Part of a small language model's weights: MLP 128 SwiGLU, vocabulary 2048.
Each number is 128 + 32 x the weight over its row's rms, rounded and kept within 0 to 255. Layers, rows and columns count from 0. Numbers have three digits each. The size before them is the row's rms in percent of the matrix's.

# layer 3 attention value, 32x64, rms 0.125, rows 0-31, columns 32-63
103:150126153118162126159106116147122090146202157169093116183108145115156117120137089114119145168110
099:142132142164204174091113150114181140135061179138152153154133161135095107127109172125124151120098
093:111126154095132130158056198110193160150124119158112143093105134114149100139136111094081123161154
106:141125105131093139148136092085120171048097131087162097132193146123116101153127172114129121130218
098:121096084059120146119168083084087186103153130183100108104071103106126139169165136153128117090102
103:174114116110135131116107120133126098139118127143123063106103121116179131138087115175149147112076
096:092087124091155136104086148167162108167122125157105129183183114165172061131120164142169092167114
101:123084141108176118183087136149079144086136087127099177096117163192051140146147108156130120125108
099:117104103116138109150085101122170224134123154052152148174105138129144167159169082194183150098101
101:111156170163105149064120183145127090119090106072169156126128103146141193193157139128142131107147
092:094203138104085169122163124133180121164147117161154103113149113081119187083160126171107078139059
103:133121132190167097173143138085176093103143161125115121092077094124176145129099129125078174084079
092:121102131141152176119187121090152127094173136153090132134143130142122107157075151095133117112102
100:108114192158132123126102113207113121109173136137184126113150159068108067109125114170106087076139
095:161179160145110139151174080088069178134113104111171138126078124136098176134111107123112102173092
095:091084114059113174141120166156098117117151112104180107051143129101162115144089158138092099149138
105:097110111144134107131160104100161083118097081126108150042135105121149137090156129113184135130124
105:198145153154156125146147141158186161145161146144154114130077131126120104152095069123202133133123
104:117123125152209103161091124099132109130149103170162157106125115100084164093109201152191100113096
097:154114157091119117145137105181169140144223090169167152103149147095145176138132135164150142125109
097:158059171133222173084126078136127097138104102157100103124103136098041173132123091152114141177125
105:139167119092148161129156062156097112145141132158132167147174112148135105162161127195095162091094
108:121139142083147079120108114108144108129124135093126167190121099133092123069137151170129077068166
098:124077142113069201120094154187110122148123129131118139077065090174139112119134122145195132115176
101:168156100082099097139165210127174128108120143112110134085068096081099069139155179120158107131110
094:117122164065129107182162096122182109117130157132180115111111073148090058148126170180083104172123
094:194134124116048134137138070152106107156225119144147127133135122180122156125133183111140177178105
089:127080197136166118129153170131119153090158086076186061125129103135196159174126176135111156180118
123:143122103153123183165125107127191126124121144195147122147086111127137110131155145109122130184200
103:104146119077116154124140180141141136129144152111140149154168092084150065099134109168115150178117
099:119119179127080086124139171155134162171133124125171091187071113117102155125152100109174144101065
098:117117190109180155139112115128149115122107120142130130108044108149123076044107125082110063147131